From a checkpoint of a small transformer trained on Wikipedia.
Size: 16 layers, width 256, MLP 704 SwiGLU, vocabulary 1188.
Architecture: RMSNorm before each block, rotary positions, tied embeddings.
Training: a variant of Adam for these matrices, 267M tokens, 8136 steps.
Each number is 128 + 32 x the weight over its row's rms, rounded and kept within 0 to 255. Layers, rows and columns count from 0. Numbers have three digits each. The size before them is the row's rms in percent of the matrix's.

# layer 6 MLP up, 704x256, rms 0.0782, rows 579-678, columns 64-127
095:096102186150151162105090083085125142146142146200082112132143150161113180156085160158116164087110133082128138120128092147178149121210196140115144116095075089135113144150108175187113126188124117
100:145125080180155048144133144179152167137116174114088114122114131071128122153111130115142128145130128155150131139107131114149141175088101164120129110132061143139148099106137101115104106116124073
104:093113183134150153127104123107148110150086088105190174064097142107142062150130180109063145097142157085157161125161117184137109129095164119142124166162115177126105076206120173115177149139118154
106:180151201098178097155079081102153159138139126102182145107101084135090146129160121165184156135114130117132148110112136138153129088126121133046113068098154151127157086108161119156203109196157154
101:141126103110123173157162117219150089173161133133076156137101099088139130078137105121141148145087161080096115148170142109187122145131118193125164089154119144124130118128151132121161140137131125
099:076155137155153175142154119118177105074112107115171042121150130097121165169164129126094164194172132082110113137126159196106090099086134159146105101096160087088113178134151093107070101092110135
116:178132152126145123157143143149147151118065103129143103148180200129092125137116140196162084119216129119082120110128124128086136176139197178126083132073114109103157139186084156111131158047129132
108:088141114167150148173120187070177122162117131162147140167095161144126089089138159157124106114140121088219173118071100118140134104136160148124085150147156077144119138089156139153126115135162103
109:131172119179139109166146140120152071087110113147149103076118139091164125109106161148120144143154079101130152121147098146167151165120128103124151054132115145083118139134086132161080151097155164
095:124116094148101083134118131151097114159085199169130114109134112172143152141120098139174148105110074089145070102151114122181183115125111149131188146162102110092147179155194171090143134107151099
087:141116185128091131103065171194137108088049160088128111202111148091123098120150117113160160081171127120120092107121135134175088057076098128130127173146109060138113161086063150137116076143048150
093:159105175099200093074174061140118060077150136175158111130146150128146121164175072128100180156109162156129130197147122060128149138119079140107090117196176148156124110125104171168195123104137124
085:101145125182137163149114186131102114096115136115125093173101122122088047136089061147163120063152120079154135132135136104122110120111113133142164185118183122136144127114161142081092120173127125
094:142140132034120182142089131142093162159090164062125129138158089119158100089106203129110116119044093141142113115112120084188178137143161155109130154109105150181126114118066108099127135127126103
088:125199098159162080133174065111151047141126096069154176162155172152112119149099173159178103157080089166152163082107125103124132104083159122114119106108126138110105143096149105111195099122111085
096:125169075044164147132096111124103127150174122106170057097186073147089115128119136097061120124157198099098173114097144140053116021174130096115061113136127133151175107128108110123155184143157093
104:172078094126114086171129151114154151146153076098127169112100148112152129050087154161180132123111188121166154173157129155146122123143124106145158074098077146186128131137063119151086151143112093
101:136131176107161099139128135129150091129142154167106154141122182107153124122083147078155120098125078130122136134174150107159140156070157111060142118125063141201134107094057130114126147123149104
081:143170198125134124121158054138102124117181194131108120081167133154163138163167125133181132141177100134118088133161088135090082115142136127138093106064103140107143116132075166155090173183125075
090:169085093126176204113121137092116117126122118091129093178125138112130122170127131114097081142099076131130122103082116083146094107136149160124101134063125109117085128087096081155153076134152146
085:108147125171096121060117131101166092123095182140116106127178134160172175098060155138178185161124160101124158123124165106174125089098105137090114160155167161165119152192137118096132135099137117
095:113121161169128103104137117063176156115107136177073133156155086114161169101037099081102120086144086112130100139141098160088098087039103115133102093136116081119164125153149117132143150124121111
093:130069109112138143148107138207112133088144079087150117095166088164140141121171134156164063134086151153127174099131130122181100136155155095151131141148108138173157214123112067127197077114129120
094:162116128077107150150131179127123112080086144099089093140067097111129167136147139118076089118182119114120125118181101117126161150176124161147133081194086085117153085154062096123153099144192119
115:156126130156165185186079116106118123136136076156137153124127101100155125103120090106107092144139056129063109086126168144165112052123134104059156100147106178143181136205110139138097180158133148
110:106127104082057177123188218120127131103128120125078133138156132137111097177058079118135089110061137110115088147082143082133084091179125111095086174065143099162160121112129106121139132157140180
076:111150115126100109095055146111122126112159113155143100159101097115122126131130134136117065063116135145134088101153102161144138134127103082091128109075144161134104133090100118110104150099083079
108:121130118134153148158096157079109159120108158122105129085098169078088101112110118103114123188110173116091165150188092164082152125146113143101153134121068191108117092120141105098168103141111125
101:066127115090116101061109126152102142121087141129125172097119100103129123182160149124184148126089155138154125141146167153152101165118149064103087132107043109095140192127160127120111094122132147
103:093157143077093165142111139081135153187153122139114129146103122188123188097137114137081117153129167117136127137188115133085108160161117145115113117117205137114185102129153123136078160139145132
086:142150162105086141158100210170114129142129121087108142175103093142148145159136181147095129102132142189115107155079125093130145174143116144089128078101064063157112158122113157090149151234088137
101:113117152160147108120126133207156070147143179112111111098139142147153147142158172162155130153163097152097151145146142152183097206112112107108133111170130159127087145111200156102104128177089119
096:177087161088137126049143185173167103120135095153126089163076160066169104152162130118124109134145130120171164147152153090116119101138166093149119131161141103130107113105156119139088106138180157
090:102119157132093086143166130159177126111085153101106119106147095145093090165129087142120112189123105186062121173082124139111084076126084115160158105086124120118131133104128107122191062117066109
110:137163061171185078105093130191118066166104096126059131112134134104136135114081153113149063067105143145132107073110162109155148103148108103068201080143095121119091113196135144154087132144162121
110:152117115130102167115148125113140125137120164132135141145184127132160144082091130147141177094115163184093145145118092111140082139123137138185099126170137069111110191167118156133165129135061118
112:104168137089150147106141139174128127110136165097077158188078095076150053135127082123122141146138120101173123141138096131130118132120157087114160135049094155169068176146121072136176081124104133
103:183165160158083099126086092152187139066121160083083121110185171160148115160104115144158140137133169123107093131083113111089079187077201145132069119158115143142149151132112134122116110117088093
088:170127134113136141097165069155131178166151148111129089150091129115117093111097133121065137206164191135108112122135085132173127146143088173113144134136143129152082207157147141114081156150101055
099:116136136172199136115114119086090068156040187133150135076170122146144113090154187087178179154102120104135152119060180124159122151148107127126123149150122171172067160163130158091125080117093172
106:102141095111096125138107134115104154036141166188087165176139191126128108087138129129088056124130148169160095141124141136118109148171125124183093137161117018128133174047094116133056105179170136
099:113153127128120097141119133124047137124098122180158141123063173101137102137111157126071106087077107133215110098150116075080141085135144102118135102143089123165108074166129146136082174147083108
095:127182103102196131084134172184170101136128101185119104180115132101157117142154136116117124121124141137071151136160120116154128072123058131083128119100100097158143199134094130113105141154138073
089:115124082170177128096175133139160082142127160080108160102101090094100130105113148123097117110146112162141178161141187170111135114117117170098127168136103157194177169150146158190106129153102197
098:146177133162100080094087168120132199112137079144117072077121146111164135121072043138132139140082181121114136125097084160138165115104109090081163119155141123210120089130110109109103115087153136
105:126141145130181123095164179124094139128145145147177143181067113101108128193110125111140135109148160093040122132093119151113128175147123071144073117144162195109173132124106194097187065082111139
104:179100125140181116127155126122167088144107068131180110148115160152111144130130106123146114104087137097114131154145114085128128143146114182151130090195092145184151113095146135054173103104158058
087:086131119158159215171139134171175189128102117111109087134118095130106092097076098141128118182104084095146177133125139077188089115091172101129102140161094164109108125135164158095169122081166172
094:129139094199155147129155128162184130170093085143125120116131126155137054092140175068183126181130074075137164136121136144131102167144094169077204104058110139127092095131169154107174123169115106
095:114113204117146128113085088160133118197153101115195071154128166139132165141067140144125126128086141112104122127161134123169148104092115156140128119112159082119115062108134105135122082143152138
113:104205126076079111093118132105096155123103131154162107100112208100085143175140177133124186193074160106105118119127115091156133119134091157137119160131138153121125138101121089100120162187149175
102:103047099163133069144103093135187134130109134114076146132184134111132138135160105168129064139124158168169130153121079139117191182167210113158169128171093128103120122129176098130101162085130130
081:114093128163160072148161134160113115139128172136130118136116095095097204194112184103152155123152121072117116102065106186116125168114110182145156117154104149169180104125135132117142145087125102
122:165109097164149174093162142128139169092162141133188118094140055051157120104119108168074083058119096137179130119141085115146168122130104143081035135130159142132169183139126089147122116088139065
099:121054107099116111136106150156183092112165212100115116136147139083127074134128202110136108097089138111073174112164120147163143161111167123117124134175157147140152165155166183117172075116143129
093:139136138104139141120144162107164121169136132137147036136105165122156178091048089142133138171132093142129140121142126114099153116161152074140131096092089081182132131105185101148125084174098131
083:175117092133131077140194152153156157107114107129161150141148135106146122162188137130145088100184093109108073185080164139097189164138124127169093159138166137115131151103076111135150129083132095
120:116129134161134113123076105108091130141154169165110152060140153154112071164138113159129119136106135137140075069103054182143168130111162142127128093168158134106170073145074157120137125161070093
098:133131114157115164133112160139119146084157149116164116064119139099168120144181120094153202072187081134131104100097191104107107141111073094130111148131088142138153101132055084112137138248150116
087:137143138106178137121106114157135124065172072176120113161136086138131091123130179103211149136110143119152116168104090124065167112202118148113140125181139103180117143123083189099153133078164056
087:161167091132143067131192146166125160115124110119107123137099122117101104147160144092143080151140129149116182144107131092143111112119110038089145136140053163108120149136168112114152087160045124
085:114154100219184150134144154094119090117066083116110125137134172122081114124076149193144082136125119161049149075050097155148108091106141138118125105109122149106117129128118141084099130147111102
094:181146121171055082095121153144124121144152071072153119115123137127131176143191142156168133127116118090121171139147154129151124173143089129094113130135164171117228142111078149148169105155176173
093:134151134055109115147101061094111203144145167135169092088143149100167161127063092115107166133124094136099099082110068132123150127159112083105137157095126078114138104157149098160092126152144124
091:151116117116171112181105149101083134160135170127115145117172079124105082103129102104150119121102123025108146133074124097118113085166150139085065104110121156116174109121169190060104151145091109
106:115165110136107097087129062149103192125087108108119133086119128131168103206190118151087139112139127044126112074136072109063121060107145121098170125137147112136161105194221130111112134173101084
109:103178094010153120129085112053133109118112132110136087126054092130118099158133134129100185192165154092128132063091168119111138121095119155084123098072146090160088148142206116084135155101108125
084:146107130121093136063144191117150135130182170123142144108108177111135084166079166129033156136112170082055170174116104086113179189135149131105139085075120089137150167154084131110117149140102116
099:116130107146127150133126109150136122103098152109135157151139110142168130111134174049130151121179160155167147150121099136121198107105156165162111148124133155112111091168110141114109170134101169
104:145099144114150165141136104120097048137047131175128150093122150146188138082092135112173160102090142197142107128168125055167136104097129156130103149203143115115103116238131105133145103101126119
104:088130094169153075140119060142100180159100185138130112121145135144088127105138178167129133132104133169113118139123152129141148118102145139053153090111112211094100122110156130077044092112180124
098:150144153081121113170131111147147130136104167134067116115075128081137097167193127113116085125127194166118156167119071084127166115116136133112126062156084110122106119142131093089126122103169141
102:121205122143114083102139129180104177073138124128082096142143168086105130183105131113120168182130120134106140153135027143149136093155131130145163075102091160134045157122153184131123088163103153
100:094106112130132061136176118115152182198089159114099128139099077133183123099143118116056152113110100099131200105081117102165165174118132153143132109139122125118144102115185114117145134152071117
102:126112125145200169137108124145128178151184098062072144110151103098101122166111111082179101140155096125149162116159164130105120077139132152122143119116146123095120075158158118160102115117142132
115:112157176121080092112108076152202156138148076151123134098111121078159125098133131122119100151121163166086143051099128180182178168101192179126144093138124131066170101112132137115132142141143112
090:127108117138135119140078081188082162144121148143048122128138117122136125162071136120121092058139090153119157129110117107155187168145104204150065195152096101146152138108116157125093121123151126
122:107163133068148121081144141110107137052166129160141197177121120093162184115141107138075118098161076144154140147152132126185144131152106085092110135115149118154145117164113073180088148091149167
098:137126160146133122078157132124123102067137121138152183133114148160140121064141203112179191148116105150134154137129202112175111135115080057127147120090118135159149171147143171085127110107089217
109:065102112053091131151059155126141138100137080109137129129145115108185115187127143062186110179140114084121144161137124179156162078136146151119111096070102154154145133208114086136173142123122107
105:099120110138119188108127112133158185105085113075079127134094124131066124132163126175079161080087150108114124137117090105151138103131067089099127128165234093076128136118161089145138108089080116
087:134178183130083186130085173140133152125133123131097053096124107161113195141110109133152097111137113114110178113123100140119131084167121116136149109126101089137177084153156121139166164129144111
102:120183165134111093111143091154108107098126106117112120099119163119157155131151172136107113095166103092113117134130118138133109124126200140154132054126148113144124109167172112131063133122147134
098:140105138100138114133107163171078106112105122135193121112142120100163202154105084161098124162144073086134112121161097133151139138112145149143109106116120146126115129084116157095092206151132144
103:145123172109181082122079143123176123086098170126155166133111136135131095129146113149184175121125128108078136155188142136103133123163177171137158089229122155195086167127074066122113111151071107
099:120166134176122174069139156131166035115135192153107118143122160166107197120184146151142134155074162171116146162145127134145127152142139140152069119141098178169121169114182092155135123145185119
115:081183200085068054147154127127107129145130117122082078172093071156143104153169143201104103122186208112147097152115103108110114120150102172081164114117120044176188135155210173174126089145115132
098:095128113160105160119138077192089108108143139140180111105152095132164109137136071121122085132059107126169120061118099136161104148130138111121131119112097118076094121157099137095070134117154119
086:193136116117086153164116180090111166087181090151129122121107164168039124130127119141078126092122124082083073113122117122123126119172151064148168073133100144112095117088092099093090139096123175
121:150130092126180164096135099106134156113125064127123128078126139199121124131177118113084127095082142114139084160160160161172120115155102192087166120223100114147092111106129132098074137105077150
098:147156111087182118146105116113113167162077151119192069139164114154101122192143154137100124155115122123102068154123073125078122125084118057156142102193129136153116131142149159121219111114172129
103:132173139117084198124083036157162151148113160079197108117124159152136178089121100142178104129165106149142133123157099128126156103105112085144097159126125117099098115168167143163115123131112118
107:130203153129122074073094116083118124171076128107132048131190104115131143121129117138093099149099134067134091137088095112124151089145174184151143133125145115082125153148128093105149152148095145
109:114136161163099113116104176137125127110077116123108118179162122119105134102121143144127117194087119129140144084158165122113139120075074107137110131100141118139131178131128040127147088154148181
084:130068142168092145190150131091149162106170126103120190130171186131170143080075129135110120119135057123089090148147117177091176196119142139167144136118061170102081110146172098132171098131146149
095:092121142157131175139103109167153163144106142090155147139144155067198096168105148088109078095111096114133177194159196165091107134140090110098120139123119184129173121191091154128178095132152151
107:149153106127118128128113144167109145095128151101100093130128087150160115118166105174155116133135105128136204114101138123108170114141118148167104134161132128104165128128133086163144093136124105
090:138174126132137126147060174131128188115123135182145105170176102085147128088070164161153041148171115139130107162147096132165137163113116180161129116138115104087169126151156087140080195174114069
104:153107159132132131151167165134164098137178156139112076169156152061087087133138135127042119173127129116168151142118095107163144115066122087142119096084120153108148100111145122068096118079096157
109:156097101090049125109124122111083139113171119084136099135128118114135095154041178192190043119138136134132129191133116113118070161106176148151155155123147099130143114094173156185122127062137157